Each number is 128 + 24 x the weight over the matrix's rms, rounded and kept within 0 to 255. Layers, rows and columns count from 0. Numbers have three digits each.

# layer 5 MLP down, 512x4096, rms 0.182, rows 51-159, columns 2816-2943
129125154130233118103115138075141137141133139128141162168151152088106096137162091147163176094147122052098141139108078136139121148121102094154095082176107100128100172099096123154142123122096121160153140109115111128102161163099165130116080163106135117176159143089148111108147106115126125152123127161144115138145158173130080129150130143126146086141130150125106076135122137102121112131120
090144166166080128101128110119139054153087061097163136113125138118099181087110094135129115110112139135119147156116127122122131118175128157118150147119095158121107149120133123091098113047143107094130143156133122152101163123133106085130150128151138157110137140137116085106111097124099166172153076119132107187159098086127125108133115110124110154169112146107156133157112077168108110146131
152140139106115151139146077118126154087147104159113110109127144130152129101059121155164133135156115129102140117102104176092156106121067103127115114123178112134089144156122129121119093085166106097133107136091174142142137095152143156137153104122186126175112160125147107120130132117117094083160096128153105121120106151114111115128132129127153156122105146139137140152072153155148112130124
134132156095097110134132168138103175144149197120137112122164140118133073120122149106125136126169119134077070100119123086112124112110152096124112136118118093113151148112093089154184140116154125160130136097120121141125166081142172110129147106162166137124140135158116134135138111099153141121113116141159184110099115139125138149112155127128097145137152106089160112157102128161101161115089
151136072136103157140132116148105147153083146113153128091118110102142090109099160138130103129140094123136169102132087132104147088122112100127152130121118116107099136131118127131115099097132104112131126117062151137127157112114118094112135142149180129123129167103163137129114118144140157152078127108111176161102136137104127123132130154130124131123120142123145159133063130136118143124122
134142063145140117119128145131105110078102155180097102132139167147127150136111097097107181133111130115121138135133100174143139143140123117147169122143113110079106105132151122127097106114114136085133131118121157175096168078154122108127088116135102136128145121129115115141118110082172100104102090119153104091163117123129124171133137144108139138124123128077155152153114138084174151110087
186092115124141160157143110092094111101079157111126127130116108106115160163116127119120132121129127153156127102132137138162150150109168131124128112092127108064084131111154169108169116181108135125185111109119154118157167117166123159172156126104084072138103112124139160113144112138153129124098085137148177131143145156111110113122116110158157120123158197103128091142119127121125141149087
135140084123141129128160135135120096101101096116161141113103142165128128102117124113140111120115127136120118140117097160143146151136169188099142117118145130152131129129114121126130125107132126121139142120133086101151091157130087140192091089111139154108095127145157104174142181108121124144114136150143118143138125084061124130141121080106095124134157123137125187123130121136148129126128
097147119121155114127147115128123197163163135123160102165119139097126111127143134111141152132110122108128128111142131127107120161152115094124149099166113162118148138132146118140137110176132137138056142128171131103163111081128119113172125127126164086114140136102108137131178113105137122144127124149100153140112127148126148157135137113150136134141160131138147132081104161156113126151133
117160119105135154084153131097146176128112056132112130111104147132133113121116130182160112083122099100105137127143082116118146100100129101129125127144129115165100125119130117118126151121143158145118140119177145191116161145176098142107080159135136092119129138059103098143132168149122135147104104114100134132177132119134153104150116127103124144129130143150118127111137156140202157116117
122135118113100093145140136165101147155119136140124152096137200112131113107133123132117097139116160082129141138148146154182089136113125109118111125084160144141120083119129126103155091125122137119125148110124133100071138160098135119144133157156162083122139134121148119176147122155123131171136113129123126152149158139157117146130124108146163175115109126108119119128085127139122122142088
115173088120174145166106128138148130112177131127139116125174148109095130121116108091094061116127155122152135117126157098123128159166129146154130129153108109118121110124116111086136116149153143160162124177108105186124077074150069121131121128183189152202119155146111127126135098114132115098123100106167139119076116147106121149151125128148123182158172167097103092132138125146124129125103
110170127122107128109163124142103125081142094130133149086144129146111106148137103140069107189108111120139155160155116081121087122147167147143129109080136104124106133125085106127127132093140116153096154114127114122107130130159149114154105138124120088116156138124106110108128166124125121149118106165115109117124135142115111155098141098134105146127097152106133095160088146139109112134139
139144099146146100164137168156201095106132109148141137122146136112104121109105166111159112117135117159144133145121193198110132155140075145113104172113119123047159141136065112105128197139137106058148157140088130106112089114103137107149127096092125095100143160110119134122140119105095120102108115117131124170121110193140133128085090145188137158106123156093140116084101172146158108097136
131131063162165132114139124131115113131123127102150154115121132070131094055148134147167114107146124129127119120177095140107160115110128126133110125154129123102109168131124093114128168160134120090147109142116133142137120098113110098124136095140143169159143096109120158148173134143120124101112122131140160129144119106112170131112105129143113095123121096135139179116134152128139094145135
129118076141153142163108163133151117155138101127165134123152087114159149163123131132124146119133116123146121140130132146108130145137136132113128131121122144124150138137127132120181109151143089096087109135106141153179133119094121125090112131109115109156082148102111127069092148170136156114142141157111151133128114121136108091130115143165143148117136114125151139142126093109182105112112
105145122119160132135110157138114116148120125147113138102160155176138134185133126106146142137116151126123146132144109176136096175158144152172161148113092142125170074119150125078093166150090158087124132131147107123119109137106089099162123138126131135137102142103117140153118151147131158162099113151127112109109122164138150110122128091086106088110126125101145122137090109143120137090092
132138165106142179130085134119137122133159157117130136120143157126056092189161148146148135118111132114121107120110098119112139110118106123137188171153109139120182159152146131141132172152101171139108135073163095116084164172148121139125104131145132131112133134101113135095171143100166114126136132134077155132130114064118143158099133199158118093105118118148120125135104140138141094110154
115111090144095151080117132142165118145095155158115091145134091163115094109110174097137121127115109159093151157130111094101129136153107154136105142076128121143087085124153154128140119106073140177157130132192118167051093112131157108118136126159128089121128168129085105088150159175135108114099122114143135124178149147104146111126141123061155094143138155084129167150147092166158168160131
125119093157143097134141127131151162136130108143089151130123134157108098108146144119173083110114100129101079159155085143138097154112099117118153136142127111147111111104163115139110163093114134109140097095114137117121114149128120109115084136098176121126163118112125140100090172122124136102156162106128112097139120130117150087144132156116120173156149130083074114074140108126135143108140
149169143119150156063097122134157136106128183129110117113101110155139087146096179138113132109155118075139081144170139135065149128156127100130096135123157131139162166138141100106129135127124115173131092169162116126128116094172128111121117125105116130116108102166159121102131151132144091162125126109153107121142099154091108096117151151163128161162118104135164153119121134155169172101147
122156120179181129108157073156139112098149108100151101099180147146150103088106160084123125171133103112122109109117121097151142117145143123132134121148163156089165139119129113121136114156131119100114102094150142115136153152108109157119156134136109135096102119135117087157121097119108137154090098105125088125089154138110074097125123151180146172098154126176149102081128147113118079164121
121180127148125119131119120134161127135124102139146123097099052166158145171122121140055180146072157165123168121137102149131094058129128095094121128146136141115112147147118129105092101102130155086100126143149124118163151106103134118133134161158144145091152130131117123142102113143129137112099123140129162151149147124162118132113168145117131133113134139128092123099102145109115117119138
091124180175135141091120119153151169144162140108131127108143118142121120130108154072150149160111134112118123115083103073110120083147122088158098128100154091106107121145099138166171100129129110158102150191091179146095137077127105103100153162107119153148166138108101123112118092126142116127172082142139101120091149193179157133098127123139162129109107119144134106166116138120168155153118
138158154131105178130114137130103121140128084138140129116137153140134119129125131099144107136141113131117114097105148117117112115118127126116114154084109093099124124126133114157156144124100088134155141128120138111063159127132107125115157141098147156146126118127112128115167160102161102064110154140122135092095106107139163152118137159158135128121157149164147150156156128121120067073128
118170136151124121149129166127111107172136106140126134113133145118156102124160144115114083118118111162164093106156119140141125102146163140147141152136091161092151126164147133112107129131134171097118156107136121126181146132101111087097171129190120140108158103108128117100137124096097157097116120127059113111116094105135121149119146103104113110139063129123141146145150054127091183115087
113128147109081113091166085150122120117110168095115132112140095119112142144124138103102162149125164161133165163169142120138121126140108109161157159116146118141118128145136137153110160149157148115135115145126181082116149128110112132101125126115119116131120127147125129123179112122150133147155114096114058123136101143090146145153121117146120141177113188092082093139120109104090125113141
113117145097167162107102145190141131140132145122115103107134187093136146086105172081119149152135109114129108123087103127127130077109090124153078144116122128107125170106145107154150149147095156121096110126111125144159129119143136117140125160114086168139133158135112131134146114127103141121116112122127157111140124178118114155148111110149122141132113147099113111154145093095102108160122
163121147145157156089134134120157159136150134132128117145145133138130111117134154147114132106093132110140121134103102101134140178120126114130108126128165150151124156149136146126124161102132089111078142113103111105112129147173122111108141120081159156127132105159123131144105109115130103151102121151105110155087101151120144125140147131112122145157128091096099144119107086119162109145147
128114110133165086161117093143173172119153082088096093116106062144086094136137093160100148152171115060107132158077116107151129174071151142133133139137141136157138172118129122097132083175130121161082131106115143133103105140130115142151157144096142166146122112135147148112091138089106139139154131137151119153113090128105112131122144097135145141149078087127153111151188111128155114092106
109117103141164130130112122130106149113162128123127111153118113128127109118163084128126140161145157106151135105125141116109111115126172132107140121093130145150126121137143152114085131134133098156091157103117082108131160154070150156117107074142119145146138108152137111162114140101113105137115151150143144141143107126138113128124078131140126118137158129073153086150133159148157126122152
117137136168137111118154108132153087133126120119123123091120137113093097150106161146133085169125098109141165117098099177126133123153124121148140163171155141156085071101134138134136130112140077114133100162131125079090126057160131161164128176151120174138141153136120148164105124117143081142173120123088137137125105132105150150136121101137151138155084117124144117153128105149135136157121
165144140101130164091155128158120123172148174134138118118147137115156147151138129144156129141135148148143146117114126112073094102111167129160136137125097164139107123121122121147064141144092137103136165136115149117060143166145122125117147136136131144143142141117156177078114092143137145121136076091130103110117118122139114118145149173124154117123073118164133154139156144139103098128148
102138155141139123128117083125064210119143111134139101114148099152134093119160119150197120128125087086128111123157106124133137132128119077153122095148168119189121111153138114104103137124148119129140146129139108146141116145160128082131119142116086135161105127102112140155101146147095122128126167153120082140075107127133105120109141119119128144122145118131109127103096110135130108125158
112154179083128110124142143125146149091121156151133138130150131115143100140160160113124166124147103135138133095106150162111189097104163091167116100136175101133144107135130118170118110110109162112097152086146146102139128077129144123071157120127114135149142135160119144104125081133139139104126132118045105134078146115134141145143136132152133124152125143152106117111111139140135080101129
140127148143143149165157141108110110111102134103151133133147102136113106106125115128135127112099113120116166055096105157163125114120125144104117114149082110142167132160138135170156090154024122098134155112123104135123121145143132144098156077146123151091114122146062172133134101145118074098087134129135104118136182152144157147132139114125105191153144114113134192112138143105108100120141
104137091098119127148102144083096136123132159097129133158131138134120108144117164073131122105097148137134126150143149113155120124159144170074121113079091078128133053119098122180143108123152114081139141082158124131145106141089142147126128104146131102115094121136135104129135108143143123151131141123155113122138146166102133138171129102132067157107126131124145131109146121115118107116154
121093166154157158169137091125147126103065120129096133121143127162091093178130105152150190138131155166104131135082118108142158132148164137091157159115091107133147136129103123151108112169108115086102112167140110096118188158142148112146138139109128114138157104126114134159158129152164164159128085120127104125091119136132135101113109146142077093152119150153175152129097155130150160141103
132160127169136130124136103115126183127117141119157158153085138109110083151156169053147121092122139121122115150104111114139114125156123114153128133137093143076055102086144077134130096112117140116174136127147116170138116110118074124125113103113125155119106138151160180208152128134137143135167133077156155137107137102122121130133113119165113107154092093135116162106112137123124129134101
116091136134110111122133093123118103194110141094158104124095150130135118129115126146097170115135170116145127154131107116108101156132128145146114110123152116117100127123107156137170160167131109127115146093124152139157155139114062119102140144146127133136124160126155152115102119139119143115116138110137162119101115167095134164144128139120131148140125108124113122131139135113102128085098
148126111141091099130112126091190092128114139075085155127081118125135103121105133077175112121104125114156125084113196154153103165185110158147134140111077170137134092139155070101115160144133160145191148082191113137078094149178123151154109131112141084135122044121109125109155143130103122113119114076156128093124132154149163182135131122111116052147100117122110125135145112115137125124106
105114138133164163112128150082127149134140119106128137094121140150110124102154124131144094123150147118147169118123146108116119178158122121145130180126141126098136160125147175121133117152141105166094147101126104151132063104136186104124082124093104150101126127139102156125139130088132174098156077102112151140071095095138135083121125096133126148118119105145112150133108076107151162112134
122141157143114163127122140179092137087129138144120090100139140098102125115132149087146080155109176105121130120138142153154156096098130143164115145143123113118161121128102095118089125118144101114113113138137128134147151063115115073107133111127129144132144105125147160099163129143100158138136171131095109116126160122130098126117130112145081110142159117154144137114088119129157096142137
135155096134116089106144133134119137127131107118137125128137155119150133151142131099135117116122109107160124113135135118121114127152105121089128094113150103107115151104170138113104139150137164091106153127109127099153133116098103120153119138117079106113107159140107143093119115113090170170119169133120117122140098064067143117152146125116144136119140108121141109116145118111106126131118
132101129090146127133155163172173126143139106149150143128128126118124089096106136138145152128082132163125079132114090123107164083095115125134146127157142125097150117156130132126159089171115121113131068155137113135108066165126156130150100127127105030126165166123101108132083164118109121131117152109136127114148121140155140132126128123176122089130150145109096128131128121108114123134127
140136166142108105109125115188133128086124108153106095153126145158137138136143128087129122110123109111180111117135107144123181144133149162176096146123149160117087092089154160126090110104127102060098132126185162097137136119140139093156096102155098101103099158146141141156098125123147124153166114131096091150134147131111093156114117154121138099113132122112080117088147104111148097077169
104129129143107102149076130042180121125126150091173097136121153143140127104177130149106136072153133124098129166165109148150139144103095097129125101152111147170082110129159134098161115111149124153118116150123120113146131120118093169133130111149126176109152158098168108098143129122133133138161109137111137124127089131130120121128139129148128161114121146115128123099153145148080100129109
108108077156121119096127086120119121162129122143110134109139148118122128129099137123111147124127159154116143145150139092144081107098114141129142139098121127127147115126107158111124145149095156152152131129123120095131139127093119113150142092126131121153145092126080107099118113148114119081137125153126132087126074079120090131101137124093116122155126079129107110114142091146145074141105
141131147138116090168119124118136144112147154155114115132163125119119120102130154136111156152076152090138111120121157101146112166160116154128141123132120142174153091133156110166141106153160150128152094134152159149099118128104122112145162136120118129146146132122191142156126105138103113098129124079167123194090160110114118141118118105111132131155125097095135165174205159139148162086089
147153143108131122141144136149153124085138120132120138102110184126128087123129181085107135147131117123145104085131163137133148119130119109134079147121131128106159112083132155109079137124126130181154137138109131148153091123136153140139101147091140139107160133102110126132106118113122148079104170158115127138142160133115122119111112104117108115099105067076091091099061106145189106153180
121081124130088164121127085180087132159134118107106122153129151079128151137118123146106128115094160090125172144124123131084152137141099132099159138110095141111112162068101136099141120133137123133175130120132102134142152148123131153100135160132064117136143171130181128145094121136161096086124129134132156112146113078121091127106132090104125163113127125103161137155137110172115085113125
102126111100138137098082104137087191094112110090116109089156146155129104090137084131145084134163104113096146112131115141101142090152166092142114145096143151120154102132143127118147159121098153061132141127155133165136117145140179174143153171137142132123111124116104152141128144138151086145089110113113141137171123102101147137126159127116155110152182109097117136158133178103138073136152
123099114101138136146111111146097128139155160120108146118143132142134161164152118140145145124119079138126140148125164162144149098108133133128156105134146130146103056160118170143140128105110079147120154137170122105154108163122120164149138159101119133127090129145134091131098113157116149149125143151159158110136110134132093174109124123166142178098127132104165064130126123112148134149104
131139132133157127141140097156108134131105136160105143141143131133135159155166136125145105104128188131137098108115154165154114123158121141134130150089111125133140064134116103118147114125116132105130134127146114135152155106123091132161109125131142136089124113104093155143115117080137111139151118159137131131159146123106115125130138094130096085144130166133132130114135136107160052155138
123131111114129148107155081152086106097135165118121138130141120113154079146112113131137136099116154123119126138109097107093144139110160146149116066112077134107148049137161120133114166138123107124102139116161131114136138123100066153145153133138128096116161089133172092117121187186084151115106149123113116159154111108137142166112131155140118124113120101156112137098161131107120158129099
129124137133167115125110107085142085132103093168107124083131108139133150142166148164181100131137131137145148097160082124131117165170107148134121123119150148122126137155146139108115138116089125090104110119131158095103152137183133166141124134136136082158124153129132115141100107157103106140121176110106132135149107127181103184145116069130107128115126110134093137123141141162124163079130
123139157102107120165121120101147119124120138089128149118173157122145088123105114151104137091124136105118113162106130151157122171123089144186159137163173140110104086105141126120152128119125120142145152107143116131118133128154102126111139099116112114139188101172154112145111104076111109092143120076097108112160107113134167106104143164132111111155095142163160060076093115153136139122107
077170130125149105141151103114132176111127139097097121129168107115102152134152103133136120110118174133159129115130128124139156101112154100134114131172133134169136123138160107076120155095123139114149124131207134188148128120121162089202086135140127100089149156122144142120099140104131118151150110134121126131152137173150091116122065122165102131149116150116123110141058137095113134138127
112127219125123102113111140153120138121179110162117171150126145139166129149135093118131191136115140126115168177147141121111140024120113116140155150180158113170106142135142092125118135101108147178121106102186125152117111169144130153099133129127113121163139136107134123125115167169176120152110145114125101134154170101117094136140103134148139154164169118119123101121125143131129145127073
118093093177133133140125115160100070140142159166116168141131118158128141152109119119133155146086121131114070145130124147135152172123118154123096127129138125100165118121154150158148113102100102162162109078134128091127117188123140141093168147103119144081089132101135102122123142140186116116110110134133126148124138113139096105146104096087140130125128132097126138098122134126127131136106
082124156164143119141135085136152099121117139145107123188120110134102089105121164134143116141132131084107082149096130121113108174116134132143121105135144127095093165107123107121135124116129132143142150099106170089079142105118162125083097100120152118109131126114161128119125081143125124163150093101113097127154127119121129137116139127137126132112121155117109138146154134105128134118076
133084103111120114149147113120162146145123154119125135134148147163126143127129169133135122119165119131136124111076137133123142141156155141168137129120108132095119087111150108126112098102140131146129124145145121125125094090103158150141096134136113154145160155114081148138112120118162136131143113164109138146116120133087121136138081134117120129115133142135123134136115121136153130138114
111167073117122101100153143126121127109125120145160125123135144144118162146143121122144126130136131105115155137119109124114136181142165180124144122171109145168097112127105184119137110156122117135076105147143131126119148166122122156120109099110108091117121127164114144149142157152140143139085159103150119123137119105136112159129128146071125108117103100142092120129176119141132109097137
127131140149072193145103103106131112127143130163100126119128137123171149118144109172082142150097146161129114108080145112124136154137082150126112129131122130144126130104134109118152116081146132078081185111169121101093146128124160122138172109144145134146118135153120079121114174137132124100196090115161139110148113082155122137143092157129135132142149125118128153120156143135113137102118
100133095125125104198135177128148142113094106158082139136098121138112132086127122096081118151171085136129130168148142126122109123100124120106082145098181150131145164122135072146113129128115138129104111140123111121134104114137168096153100117160082123114139090141090117134129120090125139098121149162125138136146167164141122148156125132145096151120107124146142129122194126089171132141127
124117138100135102133136216122096125128123127136102143124155117081113129141112175130151109118120144107126129076137120144164100136115142142145117136117159146115134147154119176175074103182142162132137154132086115133124122162112148166148146105132093203130090115139138110148116115091100136131105134157147110170116109096167082123125136092131123118114143123139140160097126164112108110088125
130131107149143090122090077199142099154104141121147102144165098083102159126119124150133157141144107112137120148144123152124122125159124165135164153100115128127135150111103129144122078180157113083108127107164105096144086077085144129142126105119120158132142141152134085114132115164112117139147125079150108176097147149153133107135135116103130145155155174145132072122104138131179131120127
101149160142153108158158116144111111129152132122094129150136138093154163132164138154152081130147083102124118138136131137126096129123169120109113131151138125117083122139135157118132121073128182147098161109173095157121158136126092118107164153116160146161117124153155118124128107123154131082122137131186117117148126114149093150138104172131125120174135117121128140140115125107151109102113
107124141155119123135100139108138107195148146105122089168120148139125109149082133119116074138112154118126120123144116109131115133111127133123137127123089162075110127107138116096095132120107106133156140173116139150097147099156154124128136107128110199171124153145126143181122109140108142155140102104116123142150117138128155109104116097133135116127166125144139111125147138112120171135140
103148127123130121175114157130121086142166100080124131131118137078141137116119136159143114157140099135125100166144141089115146158123129136136141121170170103102111114143103136117119111111156121130078128120112109121121125087143150084111140146115122146104112132117166111164109163112141127131083077141099100129174163107134117114127127125118101135113151090144121094109121175109124124143129
131121153151112112087115103122146129153143132115141174112086154151163149159149131131171164142101170117175109115160135101114144126137149139096123130116171184160114109114157172127153140122137111123121124156136153107135137137108129150127151119125165062139126109131122170166124140137122147146103113109200090159152129093088109119168128134134132151122111109087108131109157135091115117135104
127117131137166172125144160172137112119118128145113148163134139096123176138066105182142126129108139145125118115117140081115120110125164111107157153137152115146137098124124151150148116139092140127102086146136132146137144133143074144089127155136121149132114153104131098130166126125114096113114164075103110135112121090107128119163121101109117097127127136119104156098113109135151107133147
125090103114070123118078126143137169133091120127110134100133114075107149112157074150144124117142130108096125102102106131146113177119114102126154128145120082131141127123102081113109134124123133101126103149166127151126165089162147136094147132156115121161136124111123143123122104104177100134100125141139128124198129127154093099123115158172122119109087147103108131105185124116108119109088
138117096163119149140121094123169114113144074116124152115138145193114116061160140144119152103126136155129090157118130123099147067146114115078166137109138086050124165092120119111154161121178136123115163108090092134154124105134137082155104090127077061132116145130103149111153091143077114139095122116153126125105153128153143184143117136093130104086111122155110140118095142138128071141117
120077169075159143134123095145133141140109141126157136126140125121107090095089144138101146112126165139123203117095111138075130082107164127127157123129121137166141171115156160114112167101131085109167145127103180121108125160112118122138148136116149067118121140147153115071113208158097112093125155131135138130117129168113121126139121131097109164100128106147111110113098100120102124143134
101100099116137121120113148103127125075114102087092117135113139137119120117145105130110139109070107124110079153105137159102107089130136146152155111078091169174111121133082111089118149128069095151155108105113160137129145140155117132112106138144149168129131067122131067090155128186138164084129119113071143152143115135125137108078112106086153107118157128111136149124121122116099140132126
133141174123144115089134118127201143142173130110113137125171117129111119114156100109126094106144126135145105178104166067103160119182138152152148103117138142098115137153161150108148075101112104161145081141118148129100084130145085132145155142105150122160152120144151126141125138132124133132097116132130105089078127095155116139129107125150128165159120137120130139083115147122115137121142
101126171127112120121129112131120166109083115099070147159115147100161115144117144144160170147080105117149129100165148141126106126096112150117129120120113125136108126155111120080132110078141163135136154103132095133167139134142150156122176138157103118135108092120134117115152132134098167166156104107135138123162180168079140134132120137093133117136087131136127125079136181146145152140093
123152137155154174113124114102122122112136114152149132145106114106145143132127089138147170136116126107149102154117122149112132132141139136135113134123123110087112153105145148122131124177104121167148147122134125148139131113113111134100141121166143122118114115130176162135125151094111108105106079134089128054102124122106128145134133142111142167136128151151127112143133130146108137104163
178086180148136161116067102119104148133154104133159179143163102157097099084166077130145120148134130140139120156122126170076146125141155139153086116140090168142093150141168110119099167186142148137182110117116133138108145126125139135137129113108149121095163132134090139155121134136139107152165147117127093154120129166128134107109100123123140151199134119136122138129132146118126100117166
127123111123102132175104108128100114134115153107111153139134127131126175135123105157136122104176143111132123132095096128126119046135143105133156126123139094141117110170167129150156146151128137103129127130120112152116115089114176123136162139162094146115095085130132121128091180154120141157151106119086138105097113136114099116115109087098115122144122135118117100123127123150118099136115
130104169128109113117130104120176130127138118094119120121116086122158071119117139108130147130157117146108130140094170098074121129118108157118093174071125108119101157093137174120136180106141123125111099118106086090144093135120115142171152117148165132138136148109121164137099125098158165146145087164103159096137132142114164124129123175120155130074115190115142109166111079115146152167179
133156166116108143115126102093099129151126096171105159137145124148115121116106105181112196146163152164126113138139068114109121135106132120175206185149109139134111123135150064139130111100107102140110097111165144171113114135106088153164110095136106094093126084145113117138135143123117139133135080139158167115144135134142129107118183152184099117085123159125141141112118136130154143128125
084134176106137141144136140088183100123096111102131160091160110136113106128129152156120157132131127136118148119089125156102146152108098101146118146145112145148106160113144147139132114132140118137134152113157153099135177119119109090162123116125104152122113150109099143133101103114107117123119114131098133102115159105128111137113118132150099098135137143126096114142102173131088164112130
127147145136158143070120131136117090117131137140158132125129122084119099130097104133146152151078103136126173141098174156113122167143122150130138090141123122101128085130134102112143104139154142149110123123120150123159140145110155138100113099170108157113153151116127160125117099101120136080175131159090126140145079130133090140140144155150137133118087136122132139172142131096099147136110
122160102129128103109069117152150111148116124113108150128117121113142090106124150085139058163127120140130090125134109125140100208151124110102076146118106165091136107088118135121148136202162131105050160104092122131126112110133124105122102129132138114116121110125159118095130085144100109095127130112128129109142188145101143120143137117134108125136122136120104101134153122161109171090114
126111097123161112159156083141151088168141121116116099113119116119123086108170073100146080129157129133115132148169108129111131127158112115102168138111116119097127082129168083116123143182140167131133097100158113149140136110134121105134151151137125159116139135142128087102148127143139121144152110131128132128170110130161116109125123140152144122087116136123146106147088151094106137130135
121085075102099168152145088127076133114120118150087133117146113145110108135116128075083116112114131107118120121151082145102102137133096179145117122120150167090131171111129155147121159142172144111122136123144112056152127138138138131116141092119155145103097085141097120168103118138097067100042103136145153142115107132120104150113162096139105126099103095135122140128183143157160135130150
140101142129097120127132103099104107090144120136126123097152131108119118112113130153136085107085143123110142096129170151131146107127176111172122132113100126148143167116141096122074121115090113151101104146194109169102150179137203123187083132081110109141126168096124168143144155151117132161113111136095091143122105138142153107107148183123125112134117136135116122132100190108114100156210
088145077085133139128135145092110135138136107139127092126148105166089114105124110126091170144094143153145116145135144177113148115134166139143114122153100142121151156131134120093121104125123130135123139128131097125150130088131139126143129132129107159153115113117095131122145123125120132131109190108095116070129135165145134141107129112124141138147163147105115189123121154170115136138106
137147132159091144101123110123133133129165099144107085138128158136121134098142076149119110116142139122119106125129115120170112101093132105143154140152144134150140130128133152160115148087165107152088116127108147084114128151138150144168121123130114073112157125118121123104114109142084158147113146139132148132151154157141152109118118119175124141128115146136115123100121140107106156171149
150115115152142145142105141164060129110135107132093121115120149142154161113140119146102130085123143156129134148185145140133128101152128139154152043163119130103122141125163178153111130149139118122156142087135123037167155168103134108132125136133115128165127153139107149112085134169174116137161129151130095134176103104125111132097096087133110132098113111106078162172130166100105137134177
161083115125144127091110154100096146102123150138074120116080120155109132100155111153090121174128129109138131143109129150141120164162136118164092141156173102103128151119116113112129146096173123146113145119161102136140123154133114117146138151142092083133158116135137130093122109127102126120116114140130127100109132149154124127097152147126117146107120104136117046100129140131153127104114
166124166125116159191154095112130114118123092140159141129121111116122136117135099116113124163103124108109153126129138116102137125145118152125138147124129127198109150149160101135123122115113152153105113076093125113151106130120179099166135113168151131133105144095121146134125148135099101135096140124085143119167136129135105159130136125086122115129138124136094115103132120113140126115144
111141165130143150139107109125116112136139137119134107155122113096139152124129168112135154079135125081093120156149159119146106074152145147102130112135159137155153142127141151131126119091141091106110141112132129112114126136100110097106099093147130155126113145107054113095094064125156144092101113070094142140119130102097172113147157138149121131149093116152085116087121145139158111129116
119137096113102097185150176133122119112181118140088107092167135142152127100124102145157159101143091152119145105136143134129134135138084115173143142121103151109121124113120111142137126100102133096145121148132166158078143110153130143141130089146092144144152158150132106126117153125101109123113111115130140138134119146144109159106129145105162139147123120119128158136146131090136115121142
133081095130147127113113161132116137134096127108150141097112137158137152126139130111140143139157107143153151132117106119121092163147133136078095098118120096119114141119104119156140126147132135142155134099095136140127173096139061145102124118111119169146159125117103133149123121109118111107129153070125141097131103150108134081167109126068133113122149124123107141065144138138166110110112
159150104114125147129128118096209153133141116178120143125142111101139115162085157112136099120142152151103106137131141106128231172127054172101128132111131156181113117129079108104145124141169127110135103173124139118079143166107130120133107131120110139141118134130105094106123093133066110142107106126131188111112121118092137115121073127123121149124106093114111092145130106150149150168135
128168119165104088118109134153116140149105104111114160150114110146149083116114163111173106161133096114107116167123107146140124141124119144139113140114165169123123094165119097166152142131159165129133163104117144108152097156109135163111152109138134111132185116129133134132136136137116116122109175120130095153116129132129112117151139093117124140121106106112126118123094102078130140116136
136101117142129188152131125149129138136120175098117155116065099126159129079138138151118140122118123123127161137109154089152121097147147137143105120107137120147103176139118146115141121089134180150151094090110093152170098160119177105119120119160093118133096150136107097126133163095127078152107111125127125122103137094118131149136127102123111058087179102165129139098121136131141132155116
137124160151132135150100098130088143124096122151143161071105103145150160088109121127126146103101149127122108134075082125173145075113096105121106106121110113155180150116157102126141132164118132137142117130070124138142124152123134097114129122130148119181119132117145152070071156120118175144121088149139139130132153117149153090096086126111133143146129136147119136096093135129150144179086
125110134156144099131124170063122152135161142086085173118127142101130120159132143145114163128126112150124139121121170128105108093130150122146110103133143139106122109114095149123150160131129132088129119100100128148146136163104123141165126138108105147140104132116105161121103093133152144102120141127115108097167120098117138155105124116123130150121105137109111079117119134136142170097127
116096171152192096101167132141124115121171161178115134144063102112143123091198145111155092135105125118146132070177128138181161133153100153108130106100089131147125157136122139101117156101122157116139084124111145103140118072150111139133132110153129140121123124152142119127106103121124145134104060090189095137112143134106146155091153105139163106106072167122145146134121123133140168119086
125113135093102130103125183136135119124128131120164160161109107087110146137141135093124126116114140124131145113098145205117155163168123112110139114121194092126136142156145106150141103091083150094088096090098107064141115078092110090109141140113144136117098130155138160144149120135095090110131107124123182081139130208138157130139146160097145169133139084143167098134149105113130118162130
118193110088102115163129157116122111111135147141139133151122113100137098130109163148091126136150134122095173095109112087103105107162086134097112146124154148096124183127134114111123113107140152125118117110118100105151160126127096127077137170140105144127142154121118113145138124145116106139153119155138156110127129141115166123147189084146151141152106108123098131117138081133141132124171
111166131095153118125068109123169120132147122149099118114119112088111124137147174093141108098133088112170106116173093113153110140125117108110128121115117145141126112111129151149142117155112104150115118130134113131099101084154154121103169110110099154128129090124112142122121124101126160132133145092110160096129117105094174137109117145114093117106117108151137127161135143108124121159167
133080125123124143131158131143127112150136127145106101137137162155122120171120100135174091152105125122120090150122152101159125163072141130135123119087139121103126154128200142127127155155134132102107138140131128155099185113126098095148150109146142143090155098141115126120096109091110156103127141136138142135130100133102122076134101171186157155117101119076089096149129133127126131119135
136100138133113133101112131139156131161118105174125121164116157142091126124132085113121138136104091097134132132110068132110102098130126132105139127116111171114097102113116112068130138150134103165146119125140138171106125130103106115104136122108124153149132144125134114135114140144130138089110147149075087126118180105169155104112141111141117139114097153145141151099125110151047130121126
098089170129128147127116127147133170117178158071157090070123097094163132135118089148104099133127120127135146116115127126135139076094107130116111144088139112104137137148113083135109126121102115163125150155083128120127122123116144118148130139153113135142158143143134090139165156105125123091109023073130115148126105140121120134118164146151136080137105142152128125201106134141101158104148